Each number is 128 + 32 x the weight over its row's rms, rounded and kept within 0 to 255. Layers, rows and columns count from 0. Numbers have three digits each. The size before them is the row's rms in percent of the matrix's.

# layer 5 MLP up, 2304x576, rms 0.172, rows 97-241, columns 384-479
096:087108097091120157163167087085128135101176129107126146128117147168107134134125109117141152086113135148152140084085154151121110108101067140233133151115108086128150116107171089072138131148126130164157121156103181102166101127153145158156118167155102115162137151106137138088144125133114155148
098:142113119101147116104114109146105159101173125145131156075104140145120120161109086165202151141146202192138174087107136131184148121049112113123145154113112196108120099107086128118121156196127146125105148111074161164116089173119120116128113121127144158138091101097213132158138123121139162166
102:149200079194164163128176152091159209105085121118111142154109126128134118112141151100094075087128128125138073139123141112131088179093184121102140112164124152157059124169153139101085132050104118192108120149182163191102131119123118136171167112201154180117136123106096114057046169156106084157
102:122157132116177115087111102164107159020145069074125161192170192169116198111118148065145095110105174146079129119107128086162101166142129118104137103151078127149090137173121106144137144114156107123128160125119143117110082166124188172066124073120120130099123153170104123154127090057139130137
096:111110212123073160114145158116163148155120141120107133125152118098146052112124153171179134100106053109143098118128152159176194131077121131114097111151184143163136146125124116145116158075144097138104099045160123146115114184106078113162081069167157166129125093110156129125122158154117192102
106:156208132152093148126204149106165038167109096148130067105127095106115151144152107102067065134150164141097167138077159111152154112108122117104152129114175178141187136118131074123138147161184128176177111138162090165096117113134128143152133100099079148168131170147139112165027099113158060067
100:131107080096084082165165129122151078122075118113127159106079180101137084095083129164184181149146161068147108136127130134144145141134106121069142134156125203082094112041100131136160112129153127117137105111133206140158157073121112118157098124125178192114163158109108117124105151165150109123
102:116106081158148129100094150080120126132107106137102064150053106152184162134076109083093106161154177076153102112093141078148129116140129171099128148185228106169145096155164138116196155100136129148201158131171124074154137088100104165149179150127162150116110104128142152119086121120136167185
098:041176138134117074162139177160076127151154090098115177122155122115126125194165175097104149110144132131232065070115102111173109151145119147112111143148103149081154166109145128117124135153101102054111201102111150158180085115128132155111149122094100125128174134081160111163094070054168164139
101:089116151156117166105161121130082124077125159082172054135167122137099098099118093105134119113107109097151164143151129133100119150109128112191103115088138179162150154065151055137122052116123111151103162133157105053130142188134110115170138192131142077165123140138123106158101126143121101098
102:130113095106107177168145099123134071136157099133104116113153131186108073173084078137092153087115126152106129076136141101095156142097136098190129090151149112139155115141149136180119145125125171105128123167102140116166074133130150094126104132097181068146143112140073078149159075133083101120
103:168168156099132162186094144156118107169151142156153174125148117139195140117155149188148155099174122092066107139044125129140113139155146108118105146146132151124134120156113126131142077079178134109152141134082096126155095131106163191108128097088097166141128100083107132184142126138074132144
102:106115170118135126134162134104153143116099080161135096166134084194183146123201116084074078126146128182073117180110144122062149078097160090146093134103135136164133065181130056111079117120112167179116150124111124153123121081183226119146117134112088114123135085121117097147175141130093165079
099:047091204136167155139117123129160187120110100078155145120158176122071138114137127165118108113135183094162081102106136123127144065114201138126072150068151093131099103086116104120130164152113140136098148148157137125114139147087110205159162057168156179114086106156090112141104186105142146113
099:126094119136147177111121160167085178131133154089148130182092166120133112219113192129095120127082158136100153129109160160108126158212145147165134175085166148109117144146127070136131144071140132139127142094137132078094050175098157152167166102130120141127149046111117108056096217055129038123
104:135142115124126142151183134087150130148080108087092113188095110156106163159154141189173143174117137155119127158123155109088162174091103116157068102148144108134121142092149085091147152146121135135144156137124091128114116140157210101148067139130122124087147123147107181139088177156126149068
091:124107127151168089157117121144096106118110160114130160163144129082182097168123172183145070178173089141112088064129124110157071133092104099158074090119113150192147111117146126102115147126111128084190099058174126091172114130143156055142155148114129110155088143148085138150147158114145175141
099:156147159069146088125150064178129087198184155095122107119077064116148161168118097119121119174203122128128161156163098115105103136181079152127159173149140097086156138105080099128149105057146173131141086099069117094083171126130142139139113106112113161120107133192126128130100136100136118107
102:148143134163167126134093147090076158147127145105153158133093107147090086112095113106100144140084118043089187067193087103152126141078191124154108125173140158117125182121162118189115102087115126123119136083119163104173066103199176110074170172129182126172158161132101161084139073167131143153
102:115178143134118123148162171181141114150157117129179074106145196141117098197116191160131154096141154058078148158119114052146102163104144132103113130132134116109096141164130117147154134075083046188175136133078086109143148188156108144113150120048102189149142140089142104138133094092112099076
100:165177191101104098184135119167143149192175116136098130084116117140180129116082080046120186096174120135150127160135132135102115096070061108144087141186107073132098103202151132130122133125143093075080140122073118161139102065144047141131106126165209099137077151153150132102126169144111155151
098:108129149183126131151121119118126120194133101140127132121134090079128133105143131111187113154107089085151148133141199120135126149108126150128145110150191171085074170090167163096159177135134150157098087075099129100162168117113110137075138115119142181107093190114111117081091149161090192130
089:124158099148217076154144127175135127112149092106085122112132113168086189154106140092125125153198151117117142165211087083123093113117099116181137132130170097127152116084213154141117180146145114184143163160141131157156146149118132132071155178122163077093161095154128133163124164123133117158
103:054164105134126141143063156198148075120184155129160118125135095188138106105138147210138136104182129138101183166111150142106162157169108087074119052063093081140113112099102094146103087128148132163046089174063157110122152167175126116101148121149079146138081140125155122194131074114160122140
100:152129104085219114084158082147110132131109165127110151125152101130125151158109118141089089149103061145082129141137131108172175136101125149126113159119168110121113133131095047075143160091107064114171103179121151146136166103137208117120135054196156091110143102143126151146143212157138118135
114:109128140173089149110117124129137166097101093108144129097174096154133084141145167112100137143105132149158071083138111157055151150133102092190133147167105182152073128069114116148154118156109136110085143074088143086086154173255177145159113137132089197136133075102142112105047108125065111146
097:123118154115126096099167151131127161163195185083154159141090127129201144095119091195135127121195092170162145119140092166166123169143137101129083171090160057178123153177131199150159153138136118102148142152135160142138119147126134095111138197151097215161154131100147141129067125118098090154
097:151115095083159100117075162093157197077149139107140142182088166125147098146154226155097115170082132152137133127104135175193109161114146166147092149102124128112151077101161040130121090108168094133098127127137153156099147097148141182121075120125124192181110167153138175123086139125122156063
103:129060123128123224177100124107141160111147116120090159178108141111208115152116179114183177164163089115105105084138091107141126142112146157158128112148067096148135130112179137122154188133136123103113103150114096150131151097128126119160105128096157196160136096130113149151166174132186121106
100:154146154143136110155086090110130191121124149162146145128130104177116165149132145100099111098154124124149111162152137156146123130129106187122127138087138160063169139100124082114111114140133065132123124129091163116117199117080127139119066169136102142141135118136105145094091124065168079072
093:130135145131102139159088162155165159092104079132081121233103146068095187161128122199169084079127105157164132107096104122152125119148179096131091108111109142146172129075147129098152079137104174120160160149158168130147175189145123176120093165139181117156120109112174158073132085128157144105
100:096114120048147122104138116156148099095104094160100134167151085106101157182161152178153138097134110080120069136074104103107099194118154131101062157160077041156152146125037224104136094182149129130160060145177115135165131119115123109178140175163130150111101130166143104090156175118089121110
097:136128111199127140120125117154086136173106128163159108082150192125145236141158081142049195116131140099088070164135110147082208089169118109171110163124080155086141152139165100115156171122128115141116147175092098132151104065116165073062094102174104166203114136125116155038176106135054083107
099:041200064126165116068136146142188165137157154158074162145159122090142118130156105137146134155135158150137025100166115184119129140116095121118163178104174116093126150178149149158094093213153076147091075152176116163132139062105113087114130071164076164084121081093097149148157116167174127102
102:100119193200163098099118130133121132145141175127130127158173130074163075064135124163140124116171111117189177178132123160115089152109145140135151164159129113105055129163154099084095125142096107155200102172149096150170205135146112117129089129087163101115123140181167177130193090122103151129
092:103115114143193088087160121148086140195112101114103102108175070077122122113078099169134152187123138150133122142189103062109171160067177118127125129150140104051127081122146068132128095090113110131168123074197087162138137098138145133145129074112202111168118107095099121087149131160159113143
099:154111121080148087154126147073170085120119164061145127043127136124134147069181144081199175170133072136146125119130150148090090104099139152145170148170126092116062095114127175111135175136182122105169140125162127140129162112168141133108114149095136098103106096135052121097169142132135113126
103:125140076160153138161125137113066102109114102155110115125139157094135176087166096160155115153150076076121119159108178168094094098068129114107076177096128123173126066098191207140118136047122116133173085209142143104157047139110103142091174072140141081109130149029118130111182151118127104105
100:159104106117152175136106122157100156135069110117125116182132159151097089123120092122109108209121154082188125090131146146125151171132140149128151141112107153122106099150120126184073139112149070096089104103109152058088140171154158097081129158111133119149124126116044090118124142140132123135
098:115133059101145092086115094164135100096145214133137062134131160142143179205103116118087083131115147112161108133151189193160173115143113110109125094060133140128163132134110159142035143145116148094140087163152134102115124118148103130153100177101164151081145098221211197140147113107148134152
091:147145107159111133125128148160088084196150096137145095101114146130143151076131150138098123173117159122060135111149127115080155136135153137140153175085119097133155088151159140129156119066100132164156034168111129148143179123093117115093122070120176108086108134111146146116117127095110097131
098:140148100156120150146086126105096114108167109131148116118115113153166119118108082129112139089148089105137080138122108083118124191137094116155164147125142206175142143103145160136090128147165113118138141167111130103156131186122114153114133095171132125140111084113160184097066057106068214081
099:052100097125108154165116162095166150148118082151103107177139135071103077135143149127101142054146096119164104120087022168128119133103132127131120094178109142091141118118088143108100074126144133168104124167121145141099094091093093145098118118181151094084133123084111100138125082128036122162
102:098105158140116137106141158142172083122086106175117133126113188131129113133140076087128134125107147126092068133151113067188161090094146054106128152109159145108074146130171165137139142088127149132174073186118167093128153174134111088093145072158136196160064138113144063144139139147061113133
104:122116129126117124172111169100157151152136088116117110179168244136114132118113161147122111121143152106120119088114083099102099044184136134137134132126124139075123108115158094119167169109086126130122144086095108081046131160156149160122112173136136049194140142039126084193077118151080158081
098:103126124143092104171094176169176205163140108015113129125145136146124093123120109128107157151111102167166188185100105160119163143125118112125152117123139104121100150161116148151115116107181142130105165075095155126107142098105101148156160189087071132158140104113175103098164127137140155081
097:048130126089144183112113130100175113132138147132145126091151133066138158145133097126053164123154205126155094175126108114111138151097134129129153122123139085092166109116165138093141177144052130136133155082068128095148092170035120179090159203084121129112190156133113144150163162099171111145
096:155157169100169073126166109190106087133121159147080121170121097076131133105150130097126145140151156134099106136152117166150141118137088168157108160071076106064143119057077134177142128099104157171097121125146139119102103177129150182155148084066127111162118129161162167163138158108145060129
101:133148113152162140107147096131120200126142141087108164060134177157162105156082165130141069098108113109096084126124173122143128161071135111120109096080123108129134195147150184117118134147084090137108094141118128154171194123154121141136112100138142057097160124024134123173132101208123125070
088:137120107144169124140120084171121092109114105102117136159104051114069153064165155121097095074184094102110168118108151127119158097126111104131097112071084126125163154147115133089134203168159139201129117127124196183114134131121119119107142155132212111119143092161135114102121110087113120127
104:149095125101136153156129144090105139136154109109116106140062061096129118129112090153144066199138154123067117095039118141089120106143114110166164102183165128112086104164157148097142051120105106172106034120171131170103097135061152107159177168128179111113135109112083091125110104139155158066
101:137127166183116178041119124136175157211182122128100143162161088156144144147104149149154117109154113162137169108133083133107096167132144136147114148112144214120152119135097074083125092112153088083170032147157163100160135117078159092119203131175134105142091119107086149120086161125153124127
103:098126163159093131149169091100145104092164121109120062180103100126118179160187106166113088114099133186078176086098135191127092144154141109147122164128125090137132138141059128151104138171094137092135093148059101120122120058082197191163115151139094103117186126079157171147046100156094092085
100:126100116149145098173108180121167189081195122174070124129200114144174124104134116118106075138126183118096136207171187064135115045142140104192132123095141099063107127139138083137064128094087057132128138146154183078163146110150119177124105079120167116118127128110155084098134105100133137090
096:132101110164144138120131105143154018109136153145141180142182227090178169161135152118115130120135172134147186110060166078136114210095137137071201120075187113145097154064151114148116069134120125101136151113091103099082081139117117127154110124127142115118138128153146086112140103112106152118
096:133130139102108144097130118124205055145122143053124086110121106100223162158134162151056084089092125183137187090126116100168132075191124090095151101114070148130144130160165141143142125107125123105118119094149104090127150155165157112162130120156162079122088085091101112102097120106166164097
105:189104130103141115157128128048138129102097100115131104170108160160145126135111120114126083117136089083139059147198103197108168146105120113130139152121148128147104146088169196109155157150173143136141168139169179095108146082108133097062097143149090121060093145132131113114103128160153116211
099:132178131072123097142049116119128055119129175160061144103148137131145090147142071137061157123161128088125160139105105125134103159112116148151143199110137165100161064088148073107126140126131141126103130123130173140075144129145101130164160120099171086127140146147121096142138086086164136153
098:148089142168164132183118188137112104155128127149106106105119116127122098116065145157167088060110165118075113128122148154071166124125150171129119077139148151130088062116111137139105100068126117125128118081093100104167149113114119093181179119168098136123088113173149114073100107093190154117
099:148098147108136125134122146137159131122169138099177152137151192120101176162143087122149141120118107121112095182081107140154114076047098114131153168135114097102179165092150178143180120170141139138117135092133114167171142172145129102148133128167182108132143094107146134055043166164114101136
103:158106106160129118136117148153100143135078075110129081163079175144125076113073104141104065082127105106155142124149111103174139105174110108170123120131108140142137136077162180113115125065098172086121180176157104089178146136087154177107144157164095094133172120099168169072127158128123091180
097:078053132127108135129121126122117134117114106118220106128123099106167115162127158118130117063144082131067190160121158111185117114182054128141136124126154089093140156151132121122175119132142131151125204091085106171137096184063123118124093131133082172152097139115141136099120132072185088119
093:166147123156182110127117101155133166122138101106080157114104166128154144120148090140167117122169121100168169122109116085153140185154105209108116104157127153124216140111052137180093086151093150133124098087161184126161136171148108121134156153141174114160115099089089137077131110096145149101
105:136180145108165112155142160161074091147094081135123133161082122116132145199163147177125124113090110103130091128113146119111087123143126129127125133147179150134174116121167123192084182124111178183148172140126135124050148096164150097126077094113094156191147143085167125176098125119098089116
095:159164148183108129180144113161102147182189118130105115134146151135127138128110075140113113092114119114079110180167099113110162149138153176152133099096138170117114097113083145096126141188108150114128124069121143150128177090136148114109156118119121075146155096068126059109214108119161120101
090:135169140147116142140159108115125097085135111148146181101182126154110154142100094135116118090118106121106087138122121107128173107088098107084167137164064144199145123120142148103142163148123130119156134155130133137114123117101091115114141093092161163094142186123083091063105106144145135119
098:134137078153159132086093162119160106142097125132156111109130104164117086127162145100088157061107114145111138178159100121145148131091119132190112142093127153112158111064125156053145140122095169135185115137091098186090125110081114164106160123079140147108114109139134097143130134148091120099
110:148161088111111151167156160105149148205072080156121111138114177190096137136132150158092090130131144090128155096137152151135231095111147118152207103171131165126068123141112143143112176197125159146143127149137135109126166125161143197088101171175120094167154152130148099133100095161106164117
102:125082170167146096112094145166103130131178189078105141128061136135110104085142104181120098128170154122153093109114080095120125076086147082155091119184116093153140165132109170119080105114180131183169127168125106148145147077116093120078134130157133073132165108178139166148145126083067166139
094:141155076129150095086115125131123102147087092117068129130158151120155123124146131124166132137093147162045203109188149173102060083118131163166126104080152105166055152108160209114164124120111156176166115045133157104096157112159133179142106160126139137100136067150043094094146169064117148169
098:209144092145123148072131123134125118136145129166137207115124119051044088106072083131177166119155201129062069140179126132135101122110126205149014165114156096106113105125153136132102134120158121151083138099119125159090171095116133149073124125133109147077171065140127129133184132058101104184
106:076102174091061099111112113092102169164131106141089136098168128076155147125076193155123153156120132116116054202101184092083144152101154151163101147156126095140088106130142200115147150177115142108154123122121198171157105169090147115162117099128106082175171130145116106083131113116119190125
096:113146160169139099155167136150117102133188153124097105149159145084095091130104104103143165101084147123160105064165123171141104129146135187119184155127083169108111094153133095132142131101104152122115097154142133069154105181144090138107105108093160199124139156083115134097109163193155093136
101:188122077137075100131137130165106092143100129115143091160099187106112157154121103159089119139130068115112095088124051111116153137123151096183060164089144135165127217055083146105175090167150128113085107104085219113126108131129170110167158142161168155059106094155142105167084122198145076144
104:128133142166168155180116069165132102110125102087117150170176124124125107099082101148108162093084115162169146155158134116119111120144174157111137125136181095148124093120099160136100129115098120153122095152190142110176126088087117168119122162142154095147123116160213152124064119178171091098
100:171075121145117146133130129129114159166139152029087103147155104100164117102153168147099138099128073157172062096108162103104100107059092103057158137039169071151150130164124160145100123134111199189162103175137136186115140163186107138111112184055113131077154118151150168155101171083134124123
113:066134113104160125164113154148148134137139096137119107115092192074117133151117106114160117144111121150127150124100158130126104167115142141191097138155094154111167190132121127082141131128167105118125098094153151103126094078114085168167110090083113166090126138147126086115042094145161059178
101:089107135171114073072055150128129031132149116085195137087084183151172125087141176084072137099095115082108128138083137185124142180145128079071120120173143135117129078131134140210149131139113095152105167110142116130133146111100154201190085078147139121084169093124132165119155120064097138131
105:087164142102153103178155151164103094159170178087183117104119144144123120051147088124180081125113157146161136045131100121138132078088097157144125114198150108103107145171126167164094121119159147145080187150116112186174148166162100153114152113098131103148163150144098162136124109094138092118
095:155136109085151141129158110123112106124092133079165137083169149090142076206119019146117062066163095089178121076143145159125129210120156089113151086079138130103143156109098172075076148138093114139115129144122072131101137125166163104117118135086121118133086138133159065108125076098130130147
101:122087121071142062119098119108104173152064117122090093204129139186100081132145096091107054164151161126119093141114164151105150128126129122131098116097147120111156128097123184131098118171117140101136133072135064151149107101082100084097216175137102110100067110109117113129104110123128059100
109:143212182119117157122138120134121116155090080140068142158194165089136151078153085106099129135157157116130145136128171092088161124216095126165069143172156130087109130147126123128191181155141190147165132134238138140126054114125134115172057140151121117162122152092174043093134146105155155088
098:096107132176131104110125158089148133167171148105135110139133131158115115147095110162121116131119122089065139069093117121102069162103173115150124120202183125096151091144146144107147162155175143146124152089192178160100122114117109145169126113064066087098089165146110067133105091192141130170
104:158104136117094086117111083133124104178105147059087117159170098120119120142099085114099135221152139092163191104123092102171147132079119084133127132151165121112115170103162134176116148165095107096075073095118142149095155137186086158140121182120140175173128093105109132130115115046198133149
104:142085178136152079096141122157104117126173096164081074104110065098116144131162134102118122138081168069141143104112158107075150135126126177138105183106139094106087191124102167155153163213070166117082090110094096116087119182144143137179114122094125124133160179123107087109109135138092147153
099:102138126126173075182129077167095080121138183181102143089119123170121086126149131098105117117038115192144117119128123091155076141099145126136142113120106125066085143165124103103109081151136135157159177113111094158135129179192124131085102065158106127124144199132100190150143060133144201115
096:175136162155118127115127096134113159123165166042133142198113173127110121146114155158135110113100108155120172164105136127151183101187154068081096065154171166175132131165192107143174184110156151075151174197180099049130149142106133157144152135158105126072140134187114128187162214131129187120
104:141142120118137121094093105072095112169127130173152118172088144178113118117110157168126128124076163120140164100156127108158134100108075147077116127066158140149140135158098189095149146147119146075131112138140129091109170100116139142072068130155092123123135130166172111176059123112106089087
102:072191125120102182142099098141135149115120153059157173104143125065175117116123104110151112165086115045124159134137116111046139138112145134120101132168125146130118121134111124080051124110051129091101063133186143073100100177131191176120161170155142082071053130094135107086150157134048130153
101:104083173113080066155175143208204142092133112156132166132115173081105123117116167126156152083100181102078151086158210169104112136067137171160118113098081124117132149108094118146096138084117083106079097114129183156120131125101087097112173088111136117103144120134101121129179113108132167107
086:114155117154126131142062139126119174027109153130170168105118205129063081162076095125105102117138192103058136181184153115106113105139136103140104111124149144137078092093106103164126153128164074172129103116066150104173115109133063150121152043121111125114131094068061148174114171154102117194
100:148193117107179080119159159110067124154158114128094133103186121090163093111125133116159113125127071110095156120190130161092145153090030121137117163124149140157109093128141078129130069121100143102160193135113126085120147144066144170131107101098124147170157130136065105128171101188169057141
109:162133162107158095156145099109115153097145124113149086103120105143116168162156164126140109060207089117170130090179118108066125119115123115187095115116118112166150167089106064091142143130174129112173116172171081110113125100163059146150040107060139085124081126166144189148176160106120186182
094:125110108171158200137152139121110152186093147095140123203111098122086133172179102148086140178158197078172128117145134085150101135139141141135130206144153145079105162111165151184078118164157079059079193145140088086113106140137107164130134176149077142160082163137140106142162110099168142182
096:163154172109150134134114145105166110156043193134168132153068171187133101096142058103215102116131136079149195129150134098118065128122140180149166097143167125101111127145177138166172166164090167096147170101113145190100124115137163126152136198120111142071142153140150074112106147088139095093
107:049138083103159140103163162145144125184147123111116105156084064135122117138094144168071036093053133126133088161121107087174104187173139098171129070156186136142120106150132145079153102161104107149144120163095136109142125165116150146153115131099120077133051116129138138206148090086118111130
103:111078113147154154137110084123164092112162115117092136123082116148127202131123115070102146110148177092160095162138110107105167093045186112182137079172114057165155178084116118117114125144104119122148145156153091106085142133136127135116143147116156106115110181134111149140136087160092093150
100:064160158118071130131103082116132221127132131158154113114108196200115164157100158099093110074092106103189077118095120139147154159149139124205079137102107121083093097160117088137150136127161093115109119119117171136110107093160164097178138164126165180138101116141147102129157108089096180143
101:103073175115151154133175088193136105090128121140153157092150089109218069106109144045111089122112123151095149172157128095134177075087138139166148095120131110110100155099141070100176103146119139134074081083173113129096149102107105142187130157163064096121106155097106131135125150120116085131
103:135060162104117086135130106120135126096161060150167138140111189089086099132160125140132138171103077148148085119111143135075166223177096150115132088107165100137107116112221170108106106161105147166152087155150173106134097175173116116130178086141138123191152163174135126169138112105123173047
087:154082164143109136121137131162089124131137090096123133144100109106108101098147050115150136115140090106126197148099189149106192152172124157122167051103119116088084127113137097131122156118093117156113076130137154121125195118167138101104159147134172126116128076169155083057142081114110091081
100:160116145161113130113078127144178143114080159139127134063177082133093110151104099141172088115074020189129123149098068088199149051181087135147118123143124113104144115131189145083109139170120154136140077087103159165109138163138091156160092152117146133149107130111108112131163075095069112168
101:161107191117135136039091115057135088136169100152137103122164141132100016140161146096123129123171135113128154120109194197111137214132203109091154127121158128136114122102122123085124130150090225108152134145112166100122148127149121133145135172129207132190123131174082107127164098145129154130
079:180121151164126088110111127169180091131112112101142096087175146152051093028186160078152183179154135146143082153167106094133072164164144146149125140124137160169158134156179143104148120156126097119146080194054175155172145123148168172140189109095088123128107131136126157155145146139121131153
105:154147164129138164181131153085129083057156195141179140149160136111078149102121103099097095127088119147111132070126102117136166093141111164100130111104121173129102118100145116124103174132125103191129106139067087077174175125060120131058171143172165134096079092097164160108149148085173097139
103:171086099131119110097105120109112105154189132088100133157130116156153070125107106174138137082119121131087055073133117081137121193094159043147121105115151154138147045093094150129111091148182107122192054131096142094119118172097108174123185089102119190078132139142090163164133116064044133136
104:123150187116181091138156110203145149088093136128116124107087148126118134153088173180099129135162150084150083106127098166086122146113107104124103085147188117177107139120157176178164152158187107098147125119128104147147131182160133091165163100107104083104160170123132087166179164149143135084
097:147078109166184089145105146186089128103151112115145135160142167128117124058131113095152126064147140130134131123163158147151125159109134183093128180112087129069104112083142192096185136162172115174142143138126167148054131141142149169090120088173052135192114111085149100069093117144170164127
100:150115120134112133071160142144155128075104094149174105086157082141182116101141144100133150069200102109124123130173086121140183068129093138180168161132125132113121164139107159115084154129099122114164108091161134162130111103180152103126116184137158167117164122149136137180160154125166176193
113:094103185149086141076106091128130135057174140113102127098146161170138163099107095096108134102092163132142123144123148156092094107107160143183082158097198077106127125080206152085108119136101171144110134114133119123118044118072117194067126163108114152037144157096137133147136146190176166105
107:105124189148154105088166201120189150155118154079177145121105104178104147126162030140080067124091140192095144080120075108110105131075091144119124104168101170135147133162125128131155175184168091138118110133169166068141115079110086172173131123160124153125066093065107167133128156121135175132
095:158107145148100136063145149131104146115130109208147161198148129159165178104161167138163067143115108146110184054117113081128138146171099169102160125136173082144165113127114102098147210154127178134128123151143146155141149126114161158119063049120121147137104129107174104131110119114149110117
106:151097113161150119129159117105084126136107123135062159105155164104124176129124120094071181100136096107158152132208149126141118118118181076141087054118128116141169142108121161085135116080170108144173133118179098082185159201086150147179151098113107132174047212223165098105163084158123182137
100:150123235139177143145099147113116141135118122199073109124131105136177111134149153115122113167114133109107092078179154133157184096106096157118065096108120169078097157122090120082113125096121127177049147164098122088108088171123175095151148146199116127062129175133117119101100088103125067066
099:158089143159132142051124154113116149111164099098071153158089120061119101092120140129189172144156104133142159086121152139165188123070142148177128112132110087136105187085158115135155143181119151130094092107080113148147156093159101071142142154082119143146097109154151163133124082117113117089
101:096152140098132102121190135089068108109122090082114119158127101099196126189097116063139094103140149163037083081101149134149137121149109156164122099151134123154156158160111137049152145084129136109191151158112109058119124103170104061117072110159096122110167107160093124180113124155135100106
101:155216149113119137153147104161135112155139163144113079081184167094130142096144158166162105116108077121117135105159099211151050098121128109062152176147113094071097112083116173184116160161122135091155051125146182116085148134129161136147130101160100138131107149135148140139145131093133086088
101:157131127124177103124102134145133075105142140137134091131171076085101143149089118131111146073106158122091089148106129082152110128076110078136155126140136178139148143141142182144087112187050061145141113148096150055131140142168138147147093077156120171140197142154127137122187157063110078056
099:116133123155154176126106153120114154157172176128114131066116210210105183142128156114092141095079178137129165098106145137084062095087143155107114127087082113129108125100136153162116148127128145190095150167167153077115172200093174151095165173148153114111076097180100113093069160139108087091
103:134071164139149175156140088124139078094122101129179095121075134154204105189159158120123154084097136131123120168133094086145143085112150172132134153079072143113128101155164130133164148127157138152133134117094175152171118147138160171175146132119147100158107067110131163079088166130144203150
073:139141130137083072132087158162159078106136123084138097158120078115111210135098108097144143122097172153107119120112155112161095133167099146139162147100135054185125186146061137117099095082087146125128099121086121137155128094114158104123123125141118126077137072131087084109052062086171176069
097:197123149147146118117117142095170175138182101130157149178145165150101059121148160097116159127111174146143159120088208116159114116183187126176117116092126185136119103111084167109171129155119151084143169115080119139133124181149107097176159151105148107108151103085149125120089119159164161142
104:093124110145130194120098097157110146197156132112142086072103156150109162133119141089150116148102156067202191193128098151122077098157157104095115103156151163072126122149162142148110098118150143142121062127135196094156124122083112104137095111135109104152098212112142138155115137095147143104
105:128140140090129132082103134149119091093149105133179150110137114156097149071123081115112099104063047108134084094178148098120156155080145143110048191128137174107123123093085122117126094094116165112154085081169140134101143095150168151108150087178103108121127134045190133056153088119196099083
092:148042145153075169150225150142105147137104125084137104083115120133121116094138073137163160130086140091114111103111117148146107006117146127120128120079153055093065094144154121088149124062140056135168089162131136160096187113110192111094149164162131178099129123154127099042163114074153166139
098:140092143084119144123119072109101159113155089153021165065131134148151114160099109144154127123117116157138084129125111139117109151137127108148134139172167099103113177138146137132157136181135150148117064150148043098158061120089134111101073073182111092094169132122058120150120142118168130117
089:093096115199165159173122139156137078034117183187131161102159083137080160126161108058194135085066158101159170037090099137068100161127105169123128080086136181123078135129126097104128171123114126105143152100181139115062130118099096154194111144080047093110160121108088111125104076124149096127
104:153110151125138150143097072110179117143143142077096082130148161064125110129117114126175100138141125103119159168169115100145122159128121123112139138085116124131105068087134165103176132109121130128141096163088125127157165094123126082149063162095180098133068064124134146129149093088143111101
099:088089126097096100083195085132168091095127113183122113153060154098138127119111083160150154104098099126102145168104132111102138130179173108109123192123061092081173116119116085150185155164152130143134159146143065098108156168136095143129096106121090102152107147099111108123113159180122082085
094:095111082168071119094139113207142158114136140125124096091168123103104074126122107118180128121135095139088116185133138188127127092124102137115142199113133143057178193097126090113118129064135154110142187064124183149133183171135119136138123202095128175089064182134078128151122094186106086108
101:095099147123061090134204037169141095142063135149150097108100109161161107104153077113104139140126113133187112132119172141106199137164093187096146073128174146182105149154106138040148098120051171159088167117171178155129124115162114142128074171126142164126149172138065128168112155142094083080
102:125146119093128110149101139095121139153107095122121132129127094063197084092175152124125116173066100102107093080089087123140096110122123099133121106129054118174132065119144084146142135147119166065054102163154137087111133128102082126120117120127135137105139167107111090186191143166208109183
097:138106144122115137132091165134121149168116116063116154138107109167076081136164092130131124116119109142152168099094093108157088084120048137127173111122158112136175112132093146126120105126133162091160097129138130152105129100131084151111160142099140158114131158086043099119121148085136073097
098:111103140123179104119138096138111128133085103152093124108163130112155105147141181113124054138089139162110182166131117095119072118127120158152139099097129115139181119074150121120102074176150149153177184155134133133090121191130098191066143101106121065144136111138155155152180118139122175126
090:136100155188137164174136145115122088108112098072095154169110120105138091148146164177200087130139094111121126104145068120104122115122124124140113112071157149094066161123123158125183119094166086124131100115118115108125153101173106157145150143121166177159157108118150072131145146200061114080
098:157081103168072086129132152097140117152146138129069094167139105160057167082125176131142105068174099102110175103072220151086157152156145136119138150150087151157188125084150177143108135149155163179104164112142054087150079134146108108078141137109111115133067128131145174139077046134122091144
110:149168166091113104062145069108074110114132164151136123143101140125137152142111112129103135116028161132144174079133116122101136105142132161185145129150143109112123129139115139089143036099114124117160126128131121158082090147094082113128093179134174160084140157135099117121145171141117137085
098:111139124080092161182064175100119097076100116129120096105192163095169137135085153153084153095079196171066144170175153105172121153130088102127100093187157164156019139160182114155203132151096158089093140176080083095151145110081150060171181119086129120158126119128151143107145130184175111155
093:134098189132192190065050163137130104165110144174126110081139160151150128140099112158131169158080150064161192121104119101142154075085129114197163112114171162086151149111100126101156184147170114125113106192133121112088143101102129118112164146091160135097097087131159140117146102148128162098
105:112128154126111110151113148115093147181155183116146093089079172078123102189119111134105170131081143086111096101150148127139141142135115112106161133129132154139166154092143136122148142115142172115158128094150070134162077158118140212122083096087138107109112071107091172148169096163139097052
097:119110048093179107108161152187071199107072109137209111094130119081147144184173116098123160107136141159189140140082088120161087156159122148135127101146135075182149135105153112119138183158133077121092182092123117127136141119084167142082161110134066184137104144111152105126165152105095096185
104:190151105138122197096110096117162089111099115085163119126161142074111136131115169123133185164156093119151072133071141126131133088120110128167168121135148097162095143136091129081093089109160103085145176174152059131156115135128080158139104141121116124119160098094140202078121099112081114102
092:110128117142145143131113142093122091101128097104080079167156116107141131188141156141166161196145114120101100139162164124075169135214104173124163080125142096149094118115170139126125156135173151161087180064139112127120135090157090096136091111091145100112055118144090164157159159134070134081
095:111162190143129169094182106143127111120130095059112106120105106114160149149088171183179088099097144105154119158139126085130120090095129095133108155135124120092157117126123160073166142143135120112191133114115130123119108186164149049175112152093166117152134136088090089175100137147182148165
104:143115171107167112122139148124120129130128175133162104112167092156131152165103109084098122149168111131113143131146076127136159127069200039153048123146122147107117106147108083131136084187166155178146129108093105153113142080183144102124110158172096071093101110109116093114188115116081064133